From a checkpoint of a small transformer trained on Wikipedia.
Architecture: learned and rotary positions, capped logits.
Each number is 500 + 40 x the weight over its row's rms, rounded and kept within 0 to 999. Layers, rows and columns count from 0. Numbers have three digits each. The size before them is the row's rms in percent of the matrix's.

# layer 2 MLP up, 1024x256, rms 0.131, rows 781-830, columns 128-191
098:503373445537538462499488532454489459540511538561496512457472562539509508515483513472450483497537530508482530494503508436494469439414480502474513479482551440519527476483495554510590471482510532
098:545522535555440532460481472574533504449547545528495488502572520521567490430476606431476467504391482539490534542509510533497503480501530496429532486497546491550487416511488477545506483474525479
104:429496482496477441481537473508449549506528522573518432467453578505513503483538489497456505483517453533483599516529579425524506512475540465473506537442447500476587525560531436423401494466516520
097:474472482498477472545492455537500485479491438585511487530488495542495490577526522463513596476509468428490458463524550455472495479474479453526545542478529485441512471514525594482485522504485501
110:524511473484484457553562465438500544460495436487429578429493507512492564395416547526512493447507496474512507471458451522543463525521530520491473498493477604499531436452468503494481494431445497
103:444525497487470478500498424492522421474528460501494508481463542497565527458551525480486521480501469484485528469501484528471446454486439483569472492546490503475490490510503517510536515512464536
108:428529545434448496525580482473562527565502522449474545475475509483470513462564495400558521500459435464408556460493445461483516544466535493510503493472454496556508496431513463538514519539597552
096:565523511508439514512492500452506547456505491485465479529437555513477528494505491441559562480440480500500482552476544461497490530497494475513477601427460424512517453599448500489507537468528488
104:560593541481499513520527431404486512562516477510524456450528648489550438450522535477476457501494510524492430555466492524572509515534513445506589416532487539486472476448462493461590581464498422
098:510518488532522525549516501507455549480501477506525512460464476507464530481483526558483519486570540526480501424492512552545549520431488528436499461371523524403480559504515506553483470487490492
094:520556458457476481494490471524503531521492475506482474389497543469513496437478459515517468519436559494516444549561454504506445502509492543522550485494493547430413529523475463496513444493608495
100:473433527457489580472453549506483414512503511472486474512502533549502509469564473449523521483496480409480482456437469487422530532499496487487534475488512501500429487527480500510443508546547485
112:481528551501511499544622483498541525568491571552497561492490526439478517441514517447496510471517570494528529444496466440499430499574486503504506549530530548488561468434455479482513522459521492
104:524569447541475479510506531538512548510506444565542491455563555509528445449456526464483482458498505497519485516531481589499540503480551553466505495449457575457448528525492517484546495387542551
106:525546516425490502506466510546497513553507489409503573475512502460508544470510570534459454490550482529524462440543469449482461464507480467526516478504558545487516523536516465505508454464539459
113:469465552522505438469432468454539457549477534529493482535477453469444535465471497518514476502521443440497528503510580540533533522503499510459543490506529509513520500478574498535476461484482461
095:480541502384504548477497483520435529598520464465405502462561479608470484494457585401466499485525404486462477486490510493491442564481482478530465528473524549443462470525508481472584516455486596
097:477514530482461460531510483474525401502511482534439541477484534577530518419433503535491517410547453515477408476524476536468458490455551461441452521535492532490484508491471601531571545471431493
094:497491478515455561435442501416487447491514564505532515489458446461509475439510483522596508538544571480535504494537495525457546496481470505468489487579493485538501530542542510443509487509605541
100:510495450497470514457524578522461464466554490513493483594463509482467532471583488553517421531465543474442500536500522568462510487468482471463515497551475559529473544529483523478529439508424540
101:423441534494503523506490489540491480459555499560490434499419573494449604496463551450508458463460482491507528534452499491540525491519523488539492474532539507443521463499522465518465490502497552
105:532480488505546516494463563465522543498534451477467545575488549531517472438504563450441485474492537475546463486527429533502559542453513518535496507451472519530534501536493535492513505517500473
100:552502537468521546460511504502527493487486578580483458509563483434513484478435531506504460500483595477545430517580507502548471542526466513477505516511489481481617587531538522472523503477501523
101:526547400433525537500487465473498536467501474571512530570541554530547461455488572442494512541521556519530514544505530561528501531617455500407535457481430495480484450460499581464592503489517491
097:498494487551485494541445536518543496518492570445436508459486517461560448504513436473467470567466517461551407572470537440465545409561492507503529554537592465507421455595482564482497496508466467
097:428576459525528492509525490491472470444525539518480483516484466467493580479480443565525522497486433547509485537417490557502508536495494549483511503530504478484409496434500498467549466519420588
097:562466469456451540501533496473391548489455513566433493468490541480472466447462508527554477482433607545540527502449550461551608453471436496485515412493469523482503492575569410465493514549489489
101:464534522531441493490461536449486514492459477521539537488514455454614490396512531487463464442491474457450482505507451491553538456434464543541458447533565534507493517467492513490473435566555476
097:552514503474543519562523478517574605574463471482487545514507475470540491558463505466474455499497463460535508455520490479534500487593443524496484478480515506469471434510525539502439561557518490
104:459510462588438546514559489549543525489477438516470500461499488484409489519428490509461465550546480519494550462491510485466478477434491517542575506464458443499536442538502439544500517468467548
104:489493495560434512518538476585414549543587524543584474490479519467453446518501433489515529417496526526489536446492564479475495444512499470488504504508490470569458465483490410567393493458551557
101:548443525522434499549448537573471509510547453469516475470519472435501502494566471574446480490533456501502535400428462525474488517519455534557482466477433544439516516446412529526523455548526469
092:448505547485580494584582403571539523578491466471483444455582510506494553529448537473487529436509523463554484532504545479544484457543524553507477512489457499494477477507447489555522488477446557
107:464516547409505482539434522570515521484557543533491610570533520455535501465489550469498526432509501497536511542440478484490484447493496573457510437517488522380534510506493540544460484448508516
094:524540486530524479503414555506444494481392500475549478522468479496523508477537526481480455507420529478546478498551571454573583522460567470460509451511438511548478512544554506505491507526482516
100:521446535519484506552446487536542487456528471508471507515536597498457461468473492537439399521472553497548459437538478471499445532426484492514419459509487545505467478437546565508496523486469501
094:448502498450537417476541515461547469589453494549513543534573473508587526487516491544530454503475455578522498542546495602514469602518509523484534494484550526523430514504554604541471463479517467
097:527487460521433387490528458493492522529512537486565439462524564469456530450489536558499513425498490458472484525419447547522446592512485441541474492532461509453464540483447522520543492418482555
102:449502492534463532491519508518486502589469473520495501429539460423552474498446417453453511430554489503503492438619495500561421486457486544511443556442430481512466524536524492536499452491505501
107:532479497476451581497552441461512510548500436465389482470559504476515499466491486516502537523515529499500510463537546456514510558507498568484490449529481472481520419489460517523524471437517490
105:481444483460508440514515506550479457426501520480467558572505475514436501488457524507463522492479592450558487492576494545462506418509466469491474456540548506468527481451552460500491485538462488
103:456465532495465625488481550550491558521497437456505459484510517471499454484525522517509533494503481504487528522466500482486471562606484512482603448590515463522492467508499490483448473501460509
103:562553519453442508426491540444443479517459490566564503526441496450564495502534549488521465493491610535460505533518539521500520537499494495512556413459550456542408550591469510535461459499500479
108:473513487499458526481502557498509470538511484530496466487503522522517567512455513449508529470512512533518507520618492496505570457519492514463527521486512487517444526467438496556562464488477513
108:439503547518436527529476557492513520546460465505443520475493522462499631486556515534527507470472467492518466409476500475511509482503460473499463439503576479501440490513565547468546454518496539
109:424537486474496524478470507537470457488485512473509587443475441509507486450498528481509456502516580499561482474401505521555429408448557534530486434601561620460476450482528515459586473541479446
102:542495467386474517436468507498465452589524544479439472515534554533535535499455447472439527518422480479555509517476443570553450493510468475560462544566574493541479537487439462489488467509466494
105:460538578447544444543473514578529477426416404519504478454548556480454525470489484443503476505439395434516478447498515460533457511469454475519517518537462531473501481434548483509525512521452518
101:480483558545484462522505499489485492494472495466498478505528488495465545476526571537548468581463488508447518511440467509473494532569492463524568553497578575511460488440510517482452479495503489
099:424529568419494502570471500520476465518493571442520505493532492487528494558535444482533459476572508517457462519506525438520473546485527497547471449505482497489588555482480459539469487441468525
# layer 2 MLP down (transposed), 1024x256, rms 0.0869, rows 781-830, columns 128-191
095:487491524491476562451417518450559534488484499574544436508498574494451512466495501511518536471470525462493532536635559497524446560553461519553508532469562491486480524561525474556565481461514496
083:527516449550517486569489566504467487447427475448494499528538521483472529457561571499509503483458459540483490456491517524440524474517499534542483465569451519559433547469549495509550456499551486
115:542452503483551504514549466502549489472553543560538511412449505504455501496463557497556487540472537456505465541514531494489528517476512525491498486432443472550468478506470433511551467540468504
095:589538512589535582499494516523508399471469511477463507532508547480472471437533542528482535482527490481505465478490496551440469453464542469567436506461463543483525504423615512535485503496489470
100:543509458553488468503519520468500518554474535473481525492488552493496515500499471514485498607510480449438504440493511562511582442531545548498527458479515553521511453508497467620483462464507466
104:464508473449507485513488465448475439474549467532498518535501609495535506489491487521509551517529541537454534465530549510535492533478480541493520543522562535516491434410480511505536535558460462
126:456565552517484560486528520505621444508470526442465514463516534520516482506508471490562517480509505495442553437480411528522476478501460483473515550486504504509497457465496494530521529517496484
115:543611480508493542511488457409528564559536521519517485549484493493496506488432500526489548455567503538515514554495452546491454508521492456446440561496491468484552458589506493480527467534455569
116:509505565548528569543493486440552488541439457528499536475536580464508559532476573546482403514505493480453503545512518494527571461529481403509481513548476556484420497540452514471443486483484476
091:422477481442513520517449480479521527459561496429490497496515565466500535546512488521445490472462477471521496541491494471475486527527471457527529520561562530588542447507543487474508604508411527
090:483505466568482484496540479503570445544545481536503533479456397538512490489496584506491526437503448521494589464471512458484499540498540518612485498495509557443559542483475444411463554438498470
097:478502500546515492483476544568484445534494462495531568584463513512463572501542455572568508510539510445462501521540542483483532486539501490534478496467581520578400444494452502532416459481513458
127:460551548500470508524621531493555528537542525480492589507449510531473497475470494445536573507520536564510577494523477467512394532499461473553410530479537505512563469468465492553476580442516465
098:511470428461418505482509513509545503502517427511437575513503536510578482508521544521455455574556450496466577481469457461510480491470537442581523526447534541414528476530467477461445500507477535
108:461461518517425473568508501438520469454530549415506563488483475495401558536535426500519526608449478531559499527529497589475576538485506482453492430536502445524536485503513523524507492499452489
117:484512521491517503468440508508510448542467557478504491514459545518437451522488481414525491507516390455503536518452586519519450495507515592493545491494488439582507467538521495556516468532431485
107:498481467482507503468510536521501500578551470514490495470485370616515498518520497536510487555521483500474575538422514531485534575481488482474514546465492463521435533524490529444488410465505588
105:533534578521559483537501497502466498549487427596507477464529466545426525485477471506454506416537468604481479459471497529558469502501497508514510496538502476456500465513443555528554530496488466
093:471494531485461462532444528503518535536367488482483493525468504453544527532567523519536479558424522530492505494466590548525517526505507541504473583456445524567556455456554490537531556469519536
112:483509506482487492502509476528522482486490497586504483521543541394452464529544463515436501568503463522452526433566539521511391482432464527546495455494504487506449512459436526536497497461426471
101:542557505489504507499532537570522503529569562441472505464514513557551473560493589497491551504471512498566512493557523541499428463531432600511467494524547570502489553487478517519573523439509538
115:528477457442451507412554490516482547510479475432480497521499476510536529385450413432430510498540497435595453507513449486513488485551496532468559497478525442485526463518450485533503464438414472
105:509505455512539523472498657464510510502599499514500525516540495491486500510560508558436549493420514507503496487539439506451493531527491489426402490496446460539575571468501538499486482524487531
101:471436479528501483549523496561524494508570447501499571502522451465485453529521494555483529464471478437424536474504463494510493487453575439506524506481553571501483510459532497494532412439496528
081:441452506426546515511511446506548445466492457472470424468590506547462516432498534504448488449486472501529520472452474519524471525467499495456489438505504502531498508402452501574463559480493511
085:540515603479517478528479489514474444513476509462528462498453597461499455483538514525515475520511474572495534526522599503487459506470536457529508423530449517495507495503482538523538518543526475
099:468509430434502467532597514524545525541564498499591450490479481493507505523485447532478509487524520507526554440466525493475532563470467473444519439534534505520476496522547427521551506487500492
107:541484492570495472555457492460512498477481513524484499522415521533549519534568470513500519464479551526484433476552456521567578457461470547519510465507538506417473463505458558505528480513556459
102:496496510530559441540514444499441600562478516518518490568527463485483496607503538469520511465545472540529444528509470455566475538547520544574508490498524490437502459500497542503495521446562511
105:473492563438518558475527456420479539501504468479490526478526495578556511493413440505562491569490528464449514456468536481508535508473487518439445483496540466474459440490529538531489509533465509
097:463476527477494493548563459563444510524495494534496488484538524480482462508477472468521452495554483487501447481479518515493444496453526447514484487449505516551445507549506537504484516481543534
085:475451523456473469453507555523525477460565544627516518509476433541500535540422455503511454506569517567544502515488524467475553475541512534463489514576456506495481477504448430484543568408449520
082:527533548464502490544484453586580599607470509422539520529506524509493484518455499466495503528555533448512477530490447507523510467491594492511459544499378523476458466579550547480504474496484513
109:525503481423489488553480533503518541512500550475492523616495547465470537465472495450497535488484541550569503498518541521523477479469565495478481522452532441468431556498415562535542543526488442
100:468495555447427580455559441492534535495525509487466585414519538541515471532493469577494499557478468557500505580495476543541489487507410517536477540490555566497509490416463470562514468483509540
103:491475548543505525440521496496498444540486484456458483510532564523449440495548450491490427509554525477469539489539479530549514538456444442486476500508551512511517462510461496551551521426529483
089:492457466552529505554576557579518432492591532478517503500495455547524519528491537548423536550483561525404516527531492460442510509525505490489513501478535459490542507499473524520558403590533477
111:549494497519515531517474525506484498497484451538506458458490547516504486505490530488536476518515519533534445471537517436515554414518541528499553554524496493524497448443491533439484510598533526
098:504472496441529435500513497493478451494481469521550483524499503491475504436540584522523435565490567474489563531481560547510530455495424471538540573571561472549562473535485510539525528462494516
119:483500459469474488486512484455517537581517499466431501502478457511485597505415507413551567460417553476507463498467515499519508593524499590506481532485480491460543418486424503547471459399482509
098:489540530533463510549537516542524460495530468508589479466478535491459539472513578547486462454582517546459481474579442465478473477541510510502483501429484525519472443460516509444490519455466522
099:511483587552490461513490527502586490485503487509482383514484549403531495498459505546471584530514544433458544486525462561539543421530526488457491483578605512538567492372515466550454496459450553
094:529517497514504516440481503536520536510428451497473486478485521473475448526458415453426519507499502392499460487473496417485496476435501452558508533498535537497510476442543502471538504480485526
115:490473518503484521521516593530473528510507541494476503512548511474546540487494489465480500482552510510519474484585464525521480456517520537464493504502542518420502538507462472588458433477439572
103:449509514487478554543535540506527507548439522518429498455533529483485518504492487556505549462473448489467387466511452512469483473504484451476520499536581439509414487528523546544558437447458552
101:519534524518578508523460473544470475607503499498371485470446529552512471515499521498538469515514536525597421476489494491455467459520429534537431427433534404528508423462463497526482457543483444
088:461492589495493539558557570566501448444487536570498498443547520514520534599499502524426488575461461436446590498487527483498469506539507534499462534461502447498523478499465576579505488443514482
123:506441564426547500493499541476511526430463450519543518453488553491517533527491488496484520475439490493521506525504423514412447524464468446524550467535456491466547479466467494558468531502500530
091:492574513471547535497449560469462488500558501460453456540494546497540563526397457564492529448475522483535525588518509494519456430475464519466519565541470440544494476509534470597516488460430488
106:504566484456475433490534497442474430560461491523526523453486463508442573510457492414590500458558480511522520550488520490533485522468543575463498487494510535492518563510462441531487514508548530